Weights of a small GPT-style language model, trained from scratch on English Wikipedia.
Size: width 160, 2 heads of 64.
Architecture: LayerNorm before each block, learned positions, biases, untied embeddings.
Training: a variant of SOAP for these matrices, 240M tokens.
Each number is 50 + 10 x the weight over its row's rms, rounded and kept within 0 to 99. Layers, rows and columns count from 0. The size before them is the row's rms in percent of the matrix's.

# up: layer 2 MLP up, 640x160, rms 0.252, rows 372-453, columns 40-79
# down: layer 2 MLP down (transposed), 640x160, rms 0.213, rows 372-452, columns 40-79
up372 109:56 42 52 53 59 54 58 56 56 30 36 51 60 45 72 52 35 53 40 51 56 50 60 56 53 36 60 51 46 44 57 68 42 44 46 48 58 44 47 63
down372 103:53 36 41 43 43 62 66 60 60 35 76 47 39 55 49 51 60 60 64 42 55 55 53 37 60 45 64 45 42 60 42 56 67 57 20 39 41 30 44 47
up373 076:57 37 45 55 46 39 35 52 51 47 44 66 59 52 45 64 54 53 38 57 45 58 45 62 54 35 43 53 37 62 53 57 61 55 54 54 54 36 43 54
down373 089:45 53 43 70 49 37 65 43 56 44 39 43 49 62 47 50 56 34 57 59 51 39 51 62 55 47 52 47 74 52 48 48 59 40 55 33 41 47 51 45
up374 107:51 52 33 47 49 42 41 47 48 53 57 54 45 64 36 66 47 52 40 61 56 63 45 45 57 38 61 39 56 43 46 50 59 36 45 66 68 52 43 58
down374 106:37 36 38 59 46 53 55 41 60 51 49 48 58 42 48 35 28 56 58 52 49 60 54 53 54 64 54 48 62 63 64 46 67 56 66 49 35 61 47 67
up375 094:61 34 37 58 43 46 56 63 33 47 56 50 52 38 41 54 69 39 45 52 50 45 60 49 57 54 53 55 44 56 76 58 47 61 65 51 47 43 68 45
down375 103:42 66 49 58 47 51 33 68 57 50 51 38 34 32 74 32 53 66 46 43 53 55 46 49 48 46 47 54 47 69 44 48 39 52 44 41 52 41 55 57
up376 076:72 47 66 56 53 53 49 50 40 52 41 44 44 58 67 45 44 58 53 58 50 34 50 51 43 50 63 42 46 36 57 63 62 57 44 67 58 58 49 46
down376 090:44 45 41 56 44 20 44 40 44 42 52 57 42 28 48 46 49 54 47 69 46 33 49 55 47 60 51 40 42 54 62 61 40 48 58 35 70 37 50 59
up377 097:33 64 36 44 63 41 44 57 51 64 49 69 50 39 37 48 45 55 55 34 56 47 47 43 49 51 46 39 46 65 54 57 46 53 50 35 59 64 56 51
down377 098:28 54 47 47 40 41 53 51 53 59 49 58 48 56 51 45 34 45 38 54 46 48 56 53 64 31 58 46 55 49 40 63 52 52 47 58 47 67 55 64
up378 095:40 51 56 59 45 54 51 41 45 68 41 55 70 65 43 40 50 50 35 44 49 35 53 53 51 50 63 59 57 60 49 64 48 45 40 36 67 62 56 52
down378 095:47 52 63 46 30 45 53 43 56 65 59 71 47 73 44 34 47 52 51 55 46 54 44 48 58 48 51 51 44 51 50 66 38 46 68 73 52 61 63 46
up379 115:40 60 57 66 46 58 39 54 31 64 59 47 44 23 59 67 56 48 43 57 50 37 43 58 48 64 49 65 44 55 61 63 45 34 46 37 65 50 46 52
down379 112:54 48 67 72 43 57 42 59 57 42 52 58 67 46 71 54 36 43 60 41 37 64 56 65 50 58 54 58 43 21 54 56 61 51 49 53 67 55 49 49
up380 077:59 29 59 53 53 49 52 41 51 39 63 36 45 49 42 50 50 53 50 60 49 67 35 48 66 65 53 42 47 54 59 41 62 50 34 59 30 38 73 56
down380 086:46 43 39 58 43 59 56 53 54 38 47 29 40 44 40 48 45 42 41 36 48 44 45 58 59 50 43 43 64 68 42 38 45 34 66 44 52 29 29 55
up381 080:44 59 69 62 44 57 34 43 64 31 55 71 46 54 60 48 38 45 54 39 55 42 54 41 43 40 41 45 54 61 45 46 60 53 50 61 43 40 33 29
down381 089:41 49 58 33 56 30 57 31 44 41 60 46 54 44 68 57 53 43 49 61 39 48 44 46 53 59 60 40 40 54 56 48 47 60 48 45 57 62 37 77
up382 080:55 44 35 51 49 50 46 49 50 45 48 43 48 50 41 40 39 51 60 60 69 58 64 63 49 52 60 46 53 47 34 41 42 28 70 53 50 48 62 53
down382 081:45 39 57 46 56 42 56 59 59 48 34 47 41 51 36 53 58 51 43 63 53 53 58 46 42 61 44 39 39 17 43 51 45 50 34 59 43 51 66 46
up383 089:58 43 56 53 46 51 47 56 43 39 45 40 59 44 58 50 56 53 55 46 61 43 34 54 62 54 55 52 70 59 38 62 54 48 38 41 46 41 36 42
down383 088:49 54 52 37 47 45 36 53 47 55 45 38 28 60 39 59 51 51 49 56 60 59 54 40 47 64 66 64 47 50 63 55 44 61 55 69 49 55 54 50
up384 112:33 42 43 57 53 59 56 52 51 41 76 63 68 47 46 62 51 59 59 60 56 62 36 42 48 31 57 32 41 49 62 72 49 41 43 51 55 32 33 48
down384 112:61 60 52 54 43 48 40 47 52 50 67 51 48 41 41 52 50 60 65 45 48 71 54 26 43 49 55 48 45 42 47 52 42 43 49 51 45 54 44 55
up385 112:59 59 59 44 49 51 47 50 31 51 45 52 57 53 37 41 55 31 49 52 52 51 49 41 54 43 57 59 50 42 46 66 48 48 36 54 54 45 66 42
down385 118:44 36 54 37 39 32 31 34 44 51 41 65 37 46 53 36 33 43 55 39 69 68 52 67 52 25 66 55 58 41 54 51 36 42 53 55 47 63 57 48
up386 116:43 41 39 43 28 43 61 57 40 42 60 38 43 47 49 49 68 64 63 63 60 47 59 47 68 57 50 45 60 60 35 71 49 59 40 40 47 44 66 45
down386 111:27 48 39 70 48 62 57 47 45 59 53 61 60 37 44 36 49 46 61 52 52 45 58 42 60 41 54 49 42 20 50 48 50 60 40 58 43 49 35 43
up387 124:46 43 54 37 58 59 59 52 61 50 49 52 65 43 53 61 51 49 26 43 32 49 67 44 46 43 62 49 44 53 52 53 47 54 67 49 62 49 65 50
down387 119:44 47 40 45 51 54 41 32 38 55 55 45 62 58 50 42 59 55 46 47 43 42 53 30 63 47 45 61 49 44 39 49 60 65 43 36 66 44 41 54
up388 092:42 39 46 59 60 49 62 52 54 22 59 48 61 61 45 59 62 38 69 50 43 49 51 33 56 42 46 63 55 43 45 47 46 42 51 64 66 60 48 49
down388 105:50 54 56 60 59 55 58 38 42 50 53 45 53 34 58 57 39 54 49 60 43 75 60 47 52 43 61 65 40 41 58 43 49 25 54 56 67 48 49 43
up389 111:33 66 52 49 47 57 60 55 60 45 45 38 45 55 61 60 63 55 68 61 47 55 42 66 40 52 60 47 45 48 47 28 48 58 63 47 52 46 51 47
down389 094:56 54 50 69 63 29 54 32 69 45 49 43 56 35 54 59 51 35 54 42 29 54 58 37 44 69 49 51 44 45 44 42 39 27 36 40 46 32 48 54
up390 096:73 48 37 46 64 50 51 39 63 37 51 46 50 57 66 54 57 48 52 53 50 50 50 49 49 56 52 44 38 50 45 55 43 51 53 43 38 48 50 47
down390 094:43 49 40 47 60 58 48 54 60 57 58 51 38 36 57 53 43 61 46 63 57 45 44 50 63 61 63 43 46 50 61 56 33 52 49 51 34 60 49 55
up391 100:48 37 52 40 52 48 44 46 52 51 36 62 46 46 32 43 57 59 52 57 59 56 44 48 53 45 44 31 48 41 37 46 47 62 41 43 47 37 55 68
down391 119:45 47 49 49 58 60 61 41 46 46 58 33 54 60 59 62 51 42 49 36 36 38 53 46 42 63 35 44 65 44 47 66 48 55 73 50 36 64 52 44
up392 109:48 49 55 47 45 42 53 55 55 33 65 55 52 48 38 52 60 63 29 53 35 57 62 52 69 50 43 56 36 39 52 49 58 31 42 47 63 40 53 36
down392 104:56 56 51 55 46 64 30 45 51 51 60 45 45 41 58 54 25 57 38 46 46 63 64 23 58 48 46 70 39 40 42 65 39 68 47 65 54 57 54 48
up393 093:43 45 46 51 58 30 50 42 73 49 48 53 44 51 40 59 49 62 49 59 50 56 53 68 54 40 30 75 51 49 27 66 41 49 52 55 61 46 53 28
down393 102:45 59 42 45 56 45 52 54 74 54 40 52 50 57 44 63 47 43 56 52 32 32 49 59 57 67 36 65 62 59 45 58 45 59 55 42 31 50 51 38
up394 089:60 61 41 44 62 54 51 62 62 56 43 41 38 48 43 51 64 49 61 47 34 48 44 47 57 66 51 59 55 44 40 56 62 55 55 37 45 44 55 44
down394 094:51 53 65 41 46 46 54 61 40 48 48 64 41 42 57 36 50 59 46 64 63 63 67 42 30 47 55 39 58 49 33 37 63 69 49 71 47 49 47 52
up395 100:34 61 47 62 67 68 47 45 62 52 53 58 42 54 33 41 47 40 54 48 63 59 43 38 56 40 74 56 40 63 49 49 53 37 49 60 51 63 37 49
down395 106:55 51 52 61 35 37 50 61 54 35 41 58 61 46 44 46 41 50 52 53 49 48 59 38 38 40 53 53 45 47 22 55 39 66 45 39 49 57 38 40
up396 092:37 42 61 66 55 62 50 49 32 51 51 57 32 46 46 45 28 47 36 66 52 54 72 62 57 54 51 61 53 30 46 53 55 40 50 42 59 50 60 39
down396 092:43 36 51 28 42 40 39 44 46 46 38 61 39 45 47 44 54 61 42 35 50 42 54 58 38 56 40 53 35 44 53 33 30 60 46 67 46 47 47 52
up397 077:51 49 53 50 54 54 50 44 63 49 46 41 50 53 49 29 35 33 51 59 47 53 28 38 47 52 62 55 50 60 65 61 55 56 40 51 42 41 49 38
down397 092:52 52 60 73 64 51 52 44 58 32 44 39 44 56 42 71 35 41 43 48 46 38 37 54 57 64 58 46 39 48 54 56 46 31 48 39 81 50 50 46
up398 106:30 31 67 52 56 53 40 35 38 57 50 44 55 44 34 57 44 52 46 64 63 43 42 41 43 48 45 38 36 48 36 72 52 48 52 35 38 53 57 28
down398 103:45 55 43 40 56 58 63 42 39 49 72 48 35 42 68 49 31 55 60 41 54 44 32 45 52 58 59 44 56 63 61 62 53 45 43 28 41 67 39 45
up399 089:47 42 41 57 49 36 54 50 53 51 52 60 42 41 72 58 37 65 51 50 67 49 43 44 46 47 55 37 57 61 64 44 44 54 47 41 55 36 46 49
down399 096:38 37 41 56 58 42 21 49 46 46 44 50 42 35 44 57 47 53 51 33 38 53 54 47 42 72 58 65 45 37 37 47 41 49 40 33 45 65 63 59
up400 096:36 60 32 38 45 40 44 54 45 34 62 47 51 48 47 43 57 66 59 32 55 63 55 51 38 49 62 72 43 59 33 41 51 34 64 34 49 51 29 50
down400 094:65 49 40 47 62 58 59 56 69 59 46 40 64 43 53 53 54 52 46 49 49 47 43 44 53 56 44 47 53 66 38 53 55 54 52 66 48 66 54 58
up401 111:46 54 62 46 58 50 42 43 59 56 45 60 37 58 49 22 41 54 28 47 59 69 34 56 48 50 50 47 50 52 61 48 45 44 66 60 55 69 55 69
down401 098:46 46 46 46 43 54 68 59 57 49 56 40 63 50 59 68 52 60 57 67 50 42 61 48 35 47 62 60 43 67 44 59 53 51 45 62 37 39 41 49
up402 117:59 52 23 46 54 42 51 36 48 47 52 50 55 43 50 44 44 40 56 34 67 45 41 59 53 59 70 37 43 68 40 49 53 34 56 59 58 37 59 48
down402 108:38 52 57 39 56 40 59 50 58 52 53 76 43 35 62 53 42 54 53 61 58 58 51 45 37 36 61 45 31 41 47 42 53 57 43 41 64 66 54 67
up403 069:59 22 41 71 50 52 64 61 52 53 46 59 32 49 64 47 48 42 35 43 58 46 37 46 47 52 56 55 43 43 55 48 36 41 52 51 54 43 48 49
down403 075:52 55 42 78 51 36 42 62 69 52 31 34 44 53 51 46 41 55 44 49 46 47 26 47 59 48 52 41 69 54 53 34 42 28 54 54 53 48 40 48
up404 087:55 51 42 53 53 53 61 42 50 39 50 46 43 58 37 51 51 57 60 44 40 46 33 56 44 46 44 31 48 46 62 67 64 67 60 49 51 48 42 74
down404 086:60 39 51 48 52 52 37 49 63 73 46 42 51 58 59 42 56 63 44 35 70 37 66 62 38 25 46 40 42 57 38 60 49 43 40 53 48 55 41 39
up405 104:54 60 37 41 47 53 59 50 67 49 28 48 60 39 36 49 52 59 47 43 42 53 61 54 54 56 39 45 57 65 60 44 49 63 51 48 60 57 49 57
down405 088:43 57 59 72 52 50 46 55 37 50 42 76 45 67 46 51 49 45 60 35 70 58 37 61 56 36 53 40 44 38 48 55 52 40 49 44 50 35 40 61
up406 097:57 45 45 48 63 39 57 69 74 52 58 54 55 48 58 64 40 57 54 52 38 52 51 61 44 47 53 57 52 54 53 35 38 53 54 65 41 51 43 54
down406 102:63 50 64 60 44 42 50 58 37 62 25 49 53 62 47 37 55 32 45 38 56 53 36 73 40 70 37 47 59 53 57 48 54 65 45 52 53 54 49 53
up407 086:38 65 35 40 51 33 50 58 51 33 41 53 73 68 65 45 47 51 53 45 55 42 44 70 54 44 36 52 46 42 56 58 42 49 51 47 66 48 44 53
down407 089:35 64 56 45 55 47 42 46 69 54 48 39 49 50 50 49 43 34 55 21 48 69 36 48 50 54 45 72 41 66 54 70 35 56 56 43 51 55 62 45
up408 080:50 42 51 48 38 42 61 36 53 55 42 66 52 52 50 51 50 38 53 53 46 74 45 64 40 60 52 48 59 31 41 38 68 55 50 57 38 67 51 46
down408 092:54 50 47 56 55 50 38 64 40 62 40 42 47 38 38 68 52 47 50 38 18 37 51 65 60 46 43 41 46 46 44 57 53 61 34 61 62 61 41 54
up409 113:33 43 50 29 60 42 50 49 48 44 37 60 45 62 62 46 56 54 43 55 33 50 53 53 44 46 54 59 47 66 60 67 57 40 51 46 72 49 53 42
down409 100:45 34 52 38 45 55 52 62 29 60 44 51 43 57 60 58 44 60 47 26 71 49 47 55 40 42 57 41 35 37 47 62 46 54 63 41 36 52 49 64
up410 097:64 47 67 43 46 46 38 44 51 50 46 46 48 76 45 61 53 50 42 44 40 52 40 68 52 36 37 21 35 43 58 71 63 54 41 58 67 59 52 51
down410 096:42 36 60 34 57 52 39 52 35 56 46 53 41 66 77 43 43 70 56 48 73 64 59 66 51 61 43 50 71 41 41 59 26 43 64 48 31 43 52 63
up411 116:50 46 52 36 41 60 49 50 52 41 55 53 39 60 47 44 35 53 25 59 34 53 55 42 50 76 60 52 51 46 42 35 48 48 71 59 41 44 47 49
down411 122:58 44 45 38 45 44 36 53 30 45 66 44 63 54 41 37 57 47 43 36 35 46 44 37 44 62 34 54 37 69 38 53 61 52 49 61 61 45 56 33
up412 087:42 73 62 59 45 41 41 44 40 49 49 35 60 56 51 54 50 51 52 40 64 44 47 61 49 45 31 45 36 39 63 68 43 57 68 40 49 38 49 61
down412 097:47 71 56 51 60 63 49 55 55 59 49 42 52 74 70 52 58 57 65 62 47 57 51 49 52 57 43 63 65 54 50 49 61 40 53 40 51 52 67 51
up413 118:48 58 53 53 39 52 63 46 50 54 21 70 39 45 52 57 59 58 57 50 34 46 47 64 39 39 46 57 37 60 47 54 50 49 55 47 54 49 45 52
down413 105:50 46 62 61 54 40 32 63 39 35 49 23 75 54 51 40 52 61 48 56 47 72 67 47 55 49 45 43 68 42 28 25 57 41 52 52 56 57 52 51
up414 109:48 34 52 58 46 46 59 52 33 37 66 37 40 61 56 54 50 53 41 45 53 47 41 53 39 70 62 41 46 56 50 61 36 40 66 55 48 42 55 49
down414 097:55 41 31 51 53 65 62 38 47 65 62 57 51 59 63 50 49 75 65 41 53 49 55 43 41 52 61 51 42 28 71 53 49 59 51 47 40 43 58 49
up415 105:66 36 40 66 51 55 48 42 46 57 58 37 60 60 55 34 50 29 45 60 39 57 36 59 48 72 38 56 57 54 39 42 33 35 57 41 49 40 48 51
down415 099:55 41 44 62 47 35 49 42 42 60 44 53 52 47 46 55 54 53 49 31 55 64 52 70 50 54 42 49 38 44 56 57 56 67 32 51 75 57 44 65
up416 098:58 43 59 51 47 64 60 51 43 44 43 59 61 52 56 52 60 53 46 47 46 41 64 44 55 47 53 47 48 45 44 52 53 56 60 66 62 41 58 47
down416 096:43 49 48 58 56 50 53 27 46 44 62 39 33 64 43 47 56 38 48 58 36 54 59 59 50 32 52 35 38 55 58 55 36 45 32 63 48 47 36 30
up417 099:33 44 69 57 41 46 43 53 63 54 42 59 46 54 37 45 48 59 62 53 37 62 48 61 48 57 46 44 43 67 60 44 59 39 28 36 50 57 56 49
down417 101:48 37 35 40 54 56 52 60 49 58 50 65 66 43 59 61 42 49 54 64 52 70 57 47 39 37 39 57 45 49 39 36 47 43 42 43 47 49 43 41
up418 104:54 48 32 47 50 59 41 46 43 33 56 38 41 35 64 46 62 54 57 45 42 59 37 47 46 69 37 72 50 61 30 42 55 60 46 53 53 57 51 50
down418 085:35 48 33 42 46 45 50 53 52 57 58 60 63 56 55 50 49 63 52 63 54 40 59 40 53 38 48 37 50 39 60 41 50 59 46 62 47 46 59 52
up419 111:58 38 45 57 36 37 47 24 31 64 43 60 45 69 56 54 48 66 41 37 54 45 43 51 58 31 43 55 63 49 41 56 52 53 62 50 56 58 46 49
down419 104:44 49 58 64 54 52 42 53 67 53 66 64 55 50 47 61 48 37 58 50 43 40 51 57 72 54 52 47 51 52 74 52 59 31 61 39 56 38 46 34
up420 110:45 56 37 63 48 68 52 49 65 51 50 38 29 54 49 51 62 69 43 39 53 56 40 50 48 46 49 43 35 52 61 67 45 44 51 53 41 51 67 44
down420 112:56 30 51 40 36 71 57 43 62 48 49 48 52 57 55 37 54 45 71 27 64 64 41 38 47 55 50 41 50 37 41 50 39 53 44 40 52 30 56 47
up421 098:48 58 44 46 44 44 42 43 53 57 59 59 38 31 53 56 61 66 35 63 45 50 40 56 58 43 38 46 63 48 47 44 36 28 40 64 60 63 53 44
down421 096:50 43 52 60 27 39 43 54 41 49 57 47 60 44 47 44 33 57 62 65 56 49 65 36 71 60 50 78 51 37 50 48 55 58 36 55 53 53 40 52
up422 093:42 51 47 58 56 51 49 57 58 32 40 38 55 44 54 61 69 56 53 43 41 64 57 37 49 47 46 43 39 41 55 41 54 53 45 42 60 53 71 27
down422 095:66 33 41 46 57 58 57 62 44 41 57 53 67 47 62 25 49 41 52 62 54 31 41 38 56 49 68 39 50 40 51 50 50 55 44 47 37 51 43 49
up423 101:70 37 51 53 33 58 40 48 53 45 54 58 72 40 43 40 63 50 52 48 62 47 50 64 32 49 72 66 54 46 30 49 47 51 52 46 53 44 55 53
down423 098:67 35 49 49 44 56 45 53 70 49 54 28 49 37 37 46 53 49 61 44 40 56 61 39 47 48 45 59 53 42 63 59 42 55 45 59 48 36 48 59
up424 123:58 35 42 45 40 42 41 53 49 51 62 53 62 54 57 54 40 46 44 44 50 56 44 61 55 47 38 62 54 55 47 69 52 37 52 45 32 57 42 42
down424 106:27 51 59 36 56 68 35 44 52 45 64 63 53 58 56 55 51 43 56 62 52 56 33 07 55 27 59 42 64 48 55 68 64 52 38 47 45 60 53 50
up425 080:62 53 51 55 38 47 38 51 35 42 41 41 47 54 46 31 56 42 52 57 46 45 60 68 64 53 44 47 54 58 57 42 37 45 41 42 45 63 51 39
down425 087:52 43 50 48 46 50 39 56 48 42 60 58 49 47 50 50 53 61 54 70 38 57 49 37 49 48 61 50 53 44 51 58 37 57 48 51 51 44 53 48
up426 096:49 59 50 59 56 46 49 39 41 54 59 51 53 52 57 51 19 59 56 32 53 52 66 38 56 54 40 32 59 59 47 37 46 34 53 63 58 49 54 44
down426 104:50 23 40 39 33 55 65 44 44 46 45 40 58 68 37 46 68 57 50 70 46 60 47 47 37 70 42 35 58 50 46 48 48 36 33 39 34 52 58 53
up427 089:52 59 54 37 49 53 49 46 43 49 51 66 57 53 55 53 50 43 44 57 51 51 57 56 54 61 64 59 50 60 58 46 49 52 36 36 55 44 39 69
down427 097:60 60 54 48 57 68 55 48 57 46 57 68 55 62 55 69 53 58 58 30 42 50 55 56 52 54 48 41 61 49 75 53 61 58 42 54 52 51 61 54
up428 071:42 61 48 51 57 51 39 67 56 27 50 57 45 33 58 44 43 47 59 47 60 35 59 53 52 45 53 47 45 58 46 59 48 48 64 55 42 31 70 64
down428 080:52 49 38 45 55 45 36 54 57 26 42 71 26 45 57 48 52 48 48 31 63 37 44 53 37 44 61 38 38 65 62 46 50 37 51 31 31 39 56 58
up429 102:32 52 43 33 35 44 58 34 46 41 41 41 49 43 44 62 50 62 36 61 80 55 53 59 55 45 57 50 63 51 71 51 51 47 56 38 62 31 41 41
down429 105:40 58 46 57 54 46 42 33 48 49 61 46 50 38 42 57 38 50 60 54 61 47 49 55 55 41 56 52 56 46 55 46 54 40 56 55 70 53 33 45
up430 081:47 48 30 59 54 49 44 57 39 42 55 52 62 45 47 52 52 59 48 56 48 68 48 43 48 55 64 54 47 62 63 35 59 54 57 44 41 42 39 54
down430 087:66 41 42 38 48 53 58 65 45 43 47 54 50 51 57 52 60 37 32 40 50 41 33 56 51 44 74 38 45 63 32 58 39 44 46 44 57 44 63 47
up431 095:39 49 41 60 55 51 52 70 64 59 59 50 42 53 54 45 43 44 40 67 63 47 36 54 31 36 39 41 54 55 48 69 48 46 46 41 59 47 50 44
down431 102:58 50 36 40 55 35 51 38 37 19 62 42 32 42 28 58 52 55 46 50 44 52 55 44 60 66 40 48 44 47 45 45 56 43 31 55 54 51 43 41
up432 087:30 57 45 73 65 43 34 53 41 38 62 39 51 42 38 51 54 66 61 59 34 37 54 60 48 64 54 62 42 53 36 51 54 43 47 60 62 52 44 49
down432 100:39 47 28 48 62 51 41 38 41 54 51 47 60 46 34 50 44 70 55 53 43 35 52 57 48 56 52 52 22 49 61 43 47 50 40 54 64 54 38 44
up433 123:57 46 39 50 60 50 57 37 50 54 68 47 56 45 37 28 55 50 51 58 56 43 47 54 53 44 78 41 53 44 59 59 43 53 59 66 61 46 63 51
down433 121:56 55 56 46 59 54 52 53 38 51 54 58 31 41 63 48 53 61 50 44 50 66 52 56 49 36 49 56 42 55 51 53 47 50 52 62 59 49 53 59
up434 109:56 45 43 50 50 56 46 59 53 46 39 53 46 33 63 56 50 59 51 57 65 60 59 45 58 49 52 30 63 57 62 32 57 41 57 58 50 65 48 48
down434 097:50 47 46 61 38 43 64 47 44 52 54 52 59 31 57 69 70 50 56 49 48 58 49 25 45 66 58 41 52 42 49 37 58 64 39 49 43 51 50 42
up435 090:40 61 47 40 55 49 43 41 55 49 61 57 36 61 49 36 58 42 28 44 61 40 39 59 48 61 61 52 48 63 53 41 55 59 51 47 64 40 64 58
down435 104:44 40 57 37 64 40 32 41 41 65 65 51 58 50 55 68 64 54 53 56 51 41 49 50 65 49 49 40 47 61 65 64 56 62 48 67 45 50 35 54
up436 097:72 43 37 42 33 49 57 50 50 42 51 60 48 48 61 44 43 44 60 59 54 45 48 60 48 44 63 50 52 62 29 55 50 36 46 53 46 42 43 45
down436 101:53 39 47 41 59 36 49 46 34 43 46 55 56 53 69 41 53 42 58 35 45 74 51 29 50 36 59 68 60 48 45 43 56 56 29 28 43 48 46 49
up437 100:40 49 48 48 44 46 44 42 63 45 58 47 57 69 45 43 56 37 47 50 61 60 50 45 59 45 40 57 44 50 59 71 47 41 53 48 50 54 51 54
down437 107:52 54 46 55 60 47 68 64 55 51 78 58 66 51 56 51 49 52 35 50 52 39 42 51 45 54 34 46 49 37 40 62 35 56 63 27 48 56 50 62
up438 068:66 64 63 78 39 36 50 41 51 44 58 47 57 45 39 67 43 59 50 55 41 33 43 58 65 57 61 56 64 46 34 64 51 33 45 42 71 40 51 46
down438 083:44 54 54 64 47 49 53 56 68 48 51 59 49 45 55 73 48 60 64 47 47 47 60 59 42 34 40 56 49 56 35 70 44 49 60 57 56 52 74 51
up439 098:53 30 41 42 50 53 50 41 45 55 67 29 61 51 52 57 53 45 44 39 57 68 42 57 59 64 43 51 51 53 41 61 66 49 74 44 45 29 66 51
down439 104:62 70 50 44 48 66 46 38 38 52 37 45 59 43 38 38 47 51 73 50 43 80 66 53 45 64 38 69 44 48 44 33 41 49 70 42 43 56 57 63
up440 107:34 45 67 44 47 41 45 56 36 54 49 51 49 63 54 48 29 50 44 45 47 63 41 46 53 42 52 49 45 56 31 52 41 37 66 55 67 42 66 53
down440 105:53 50 48 52 57 59 31 56 45 59 65 46 55 47 56 40 53 54 73 49 69 58 50 52 53 41 31 58 58 43 46 61 61 64 41 61 36 77 39 53
up441 109:61 47 43 53 45 58 59 52 41 39 57 61 57 41 43 49 64 46 43 68 62 47 51 51 53 57 58 53 57 52 33 59 51 54 53 39 61 55 47 59
down441 087:29 61 41 48 59 41 49 59 52 51 47 36 38 51 54 30 29 56 59 24 36 44 37 52 45 51 52 44 49 60 50 52 46 40 67 51 31 55 54 50
up442 106:36 61 46 51 45 61 63 42 64 56 38 46 63 46 44 66 51 52 57 55 62 43 50 51 64 49 47 49 51 47 40 45 55 48 55 73 65 33 46 54
down442 096:44 40 47 49 37 53 48 28 61 40 53 43 44 41 47 45 49 30 43 50 45 46 26 44 28 44 32 58 58 39 62 48 45 61 42 48 58 64 39 54
up443 093:31 48 50 46 44 55 43 63 46 54 59 57 42 63 45 56 56 40 27 56 42 48 41 52 64 62 71 65 53 54 48 50 45 46 63 54 55 49 57 59
down443 097:49 43 52 48 52 44 45 49 36 64 53 64 48 49 49 41 36 56 30 52 44 34 52 41 43 51 39 40 52 30 43 42 39 54 37 49 50 48 47 33
up444 113:25 46 57 39 44 56 60 61 46 59 59 64 48 46 39 49 32 38 39 53 52 54 48 40 58 41 52 36 35 61 58 52 46 53 46 41 69 59 33 42
down444 112:36 40 68 32 54 50 42 51 49 47 52 39 43 62 59 38 41 57 49 41 42 54 61 46 42 45 42 39 42 33 51 48 50 38 52 35 41 68 52 47
up445 103:57 41 45 63 58 46 45 56 49 56 76 61 45 50 51 47 55 39 35 58 43 52 23 54 33 48 57 58 52 48 35 51 54 53 41 31 55 63 48 51
down445 106:65 55 59 66 60 52 57 42 46 58 51 64 38 47 26 50 34 41 58 49 66 52 44 46 48 59 70 48 60 41 33 43 77 59 44 41 42 39 62 33
up446 102:35 53 52 58 48 45 54 53 47 49 61 44 32 49 48 37 50 42 41 63 70 63 36 87 46 58 73 39 51 40 45 50 53 45 47 55 33 47 47 58
down446 105:72 37 67 73 56 46 54 45 44 42 51 41 52 48 58 39 47 56 31 55 80 61 54 35 49 44 45 55 51 72 46 33 58 49 57 57 51 33 58 42
up447 092:40 37 52 38 61 49 61 52 53 35 29 68 54 46 56 60 47 44 44 66 48 54 59 43 56 50 54 42 38 63 44 49 59 41 47 74 67 47 51 48
down447 096:49 59 51 54 47 34 63 61 39 35 55 53 63 52 44 47 39 32 43 50 49 54 61 63 50 53 49 47 27 59 41 54 57 62 54 69 60 46 38 46
up448 092:47 55 34 57 35 60 54 38 56 45 62 48 44 57 63 51 46 38 43 44 58 39 50 55 57 65 84 45 63 63 41 56 46 60 43 44 54 51 68 45
down448 098:63 52 63 61 53 45 60 45 52 40 45 55 57 58 69 74 62 38 43 41 45 44 60 42 52 46 51 44 53 58 47 40 48 52 51 48 58 31 68 37
up449 098:50 50 52 56 68 44 68 49 34 48 55 49 42 46 44 59 49 36 52 59 65 59 57 45 67 51 45 57 53 30 48 52 40 57 33 41 52 48 45 65
down449 099:59 57 45 40 46 38 46 38 63 33 52 44 48 40 39 54 52 50 54 42 37 47 32 53 54 55 57 34 39 60 53 64 36 53 63 49 49 60 49 59
up450 112:48 50 56 54 55 64 40 56 35 49 57 46 54 47 56 53 53 45 39 50 70 46 39 45 53 44 56 50 55 41 42 47 45 34 62 40 53 58 49 42
down450 096:40 45 46 43 52 44 48 49 44 55 48 42 42 51 72 50 40 57 37 50 46 63 37 42 32 60 40 54 70 64 59 56 49 52 53 59 50 52 62 40
up451 077:50 42 44 39 40 35 65 50 60 47 28 52 51 63 37 37 59 43 55 41 33 46 53 63 48 46 53 54 62 59 15 43 47 33 49 40 42 44 56 53
down451 085:57 26 69 44 63 39 51 39 65 36 42 39 26 54 38 42 55 54 60 59 35 37 46 43 71 48 42 41 42 59 40 58 31 50 22 46 61 47 73 55
up452 109:53 56 52 44 36 44 38 38 57 70 45 52 58 36 46 51 39 49 51 50 61 45 64 49 40 46 66 43 42 48 48 43 47 51 49 70 52 42 31 36
down452 112:56 44 41 58 44 53 64 43 43 57 52 43 56 44 45 57 55 44 39 49 40 43 61 49 35 46 48 59 53 59 51 43 43 56 47 47 41 57 34 32
up453 116:44 57 56 50 70 55 54 54 37 49 49 62 57 40 60 45 51 42 51 53 51 44 34 51 78 58 57 47 61 58 70 62 44 39 59 40 58 53 33 61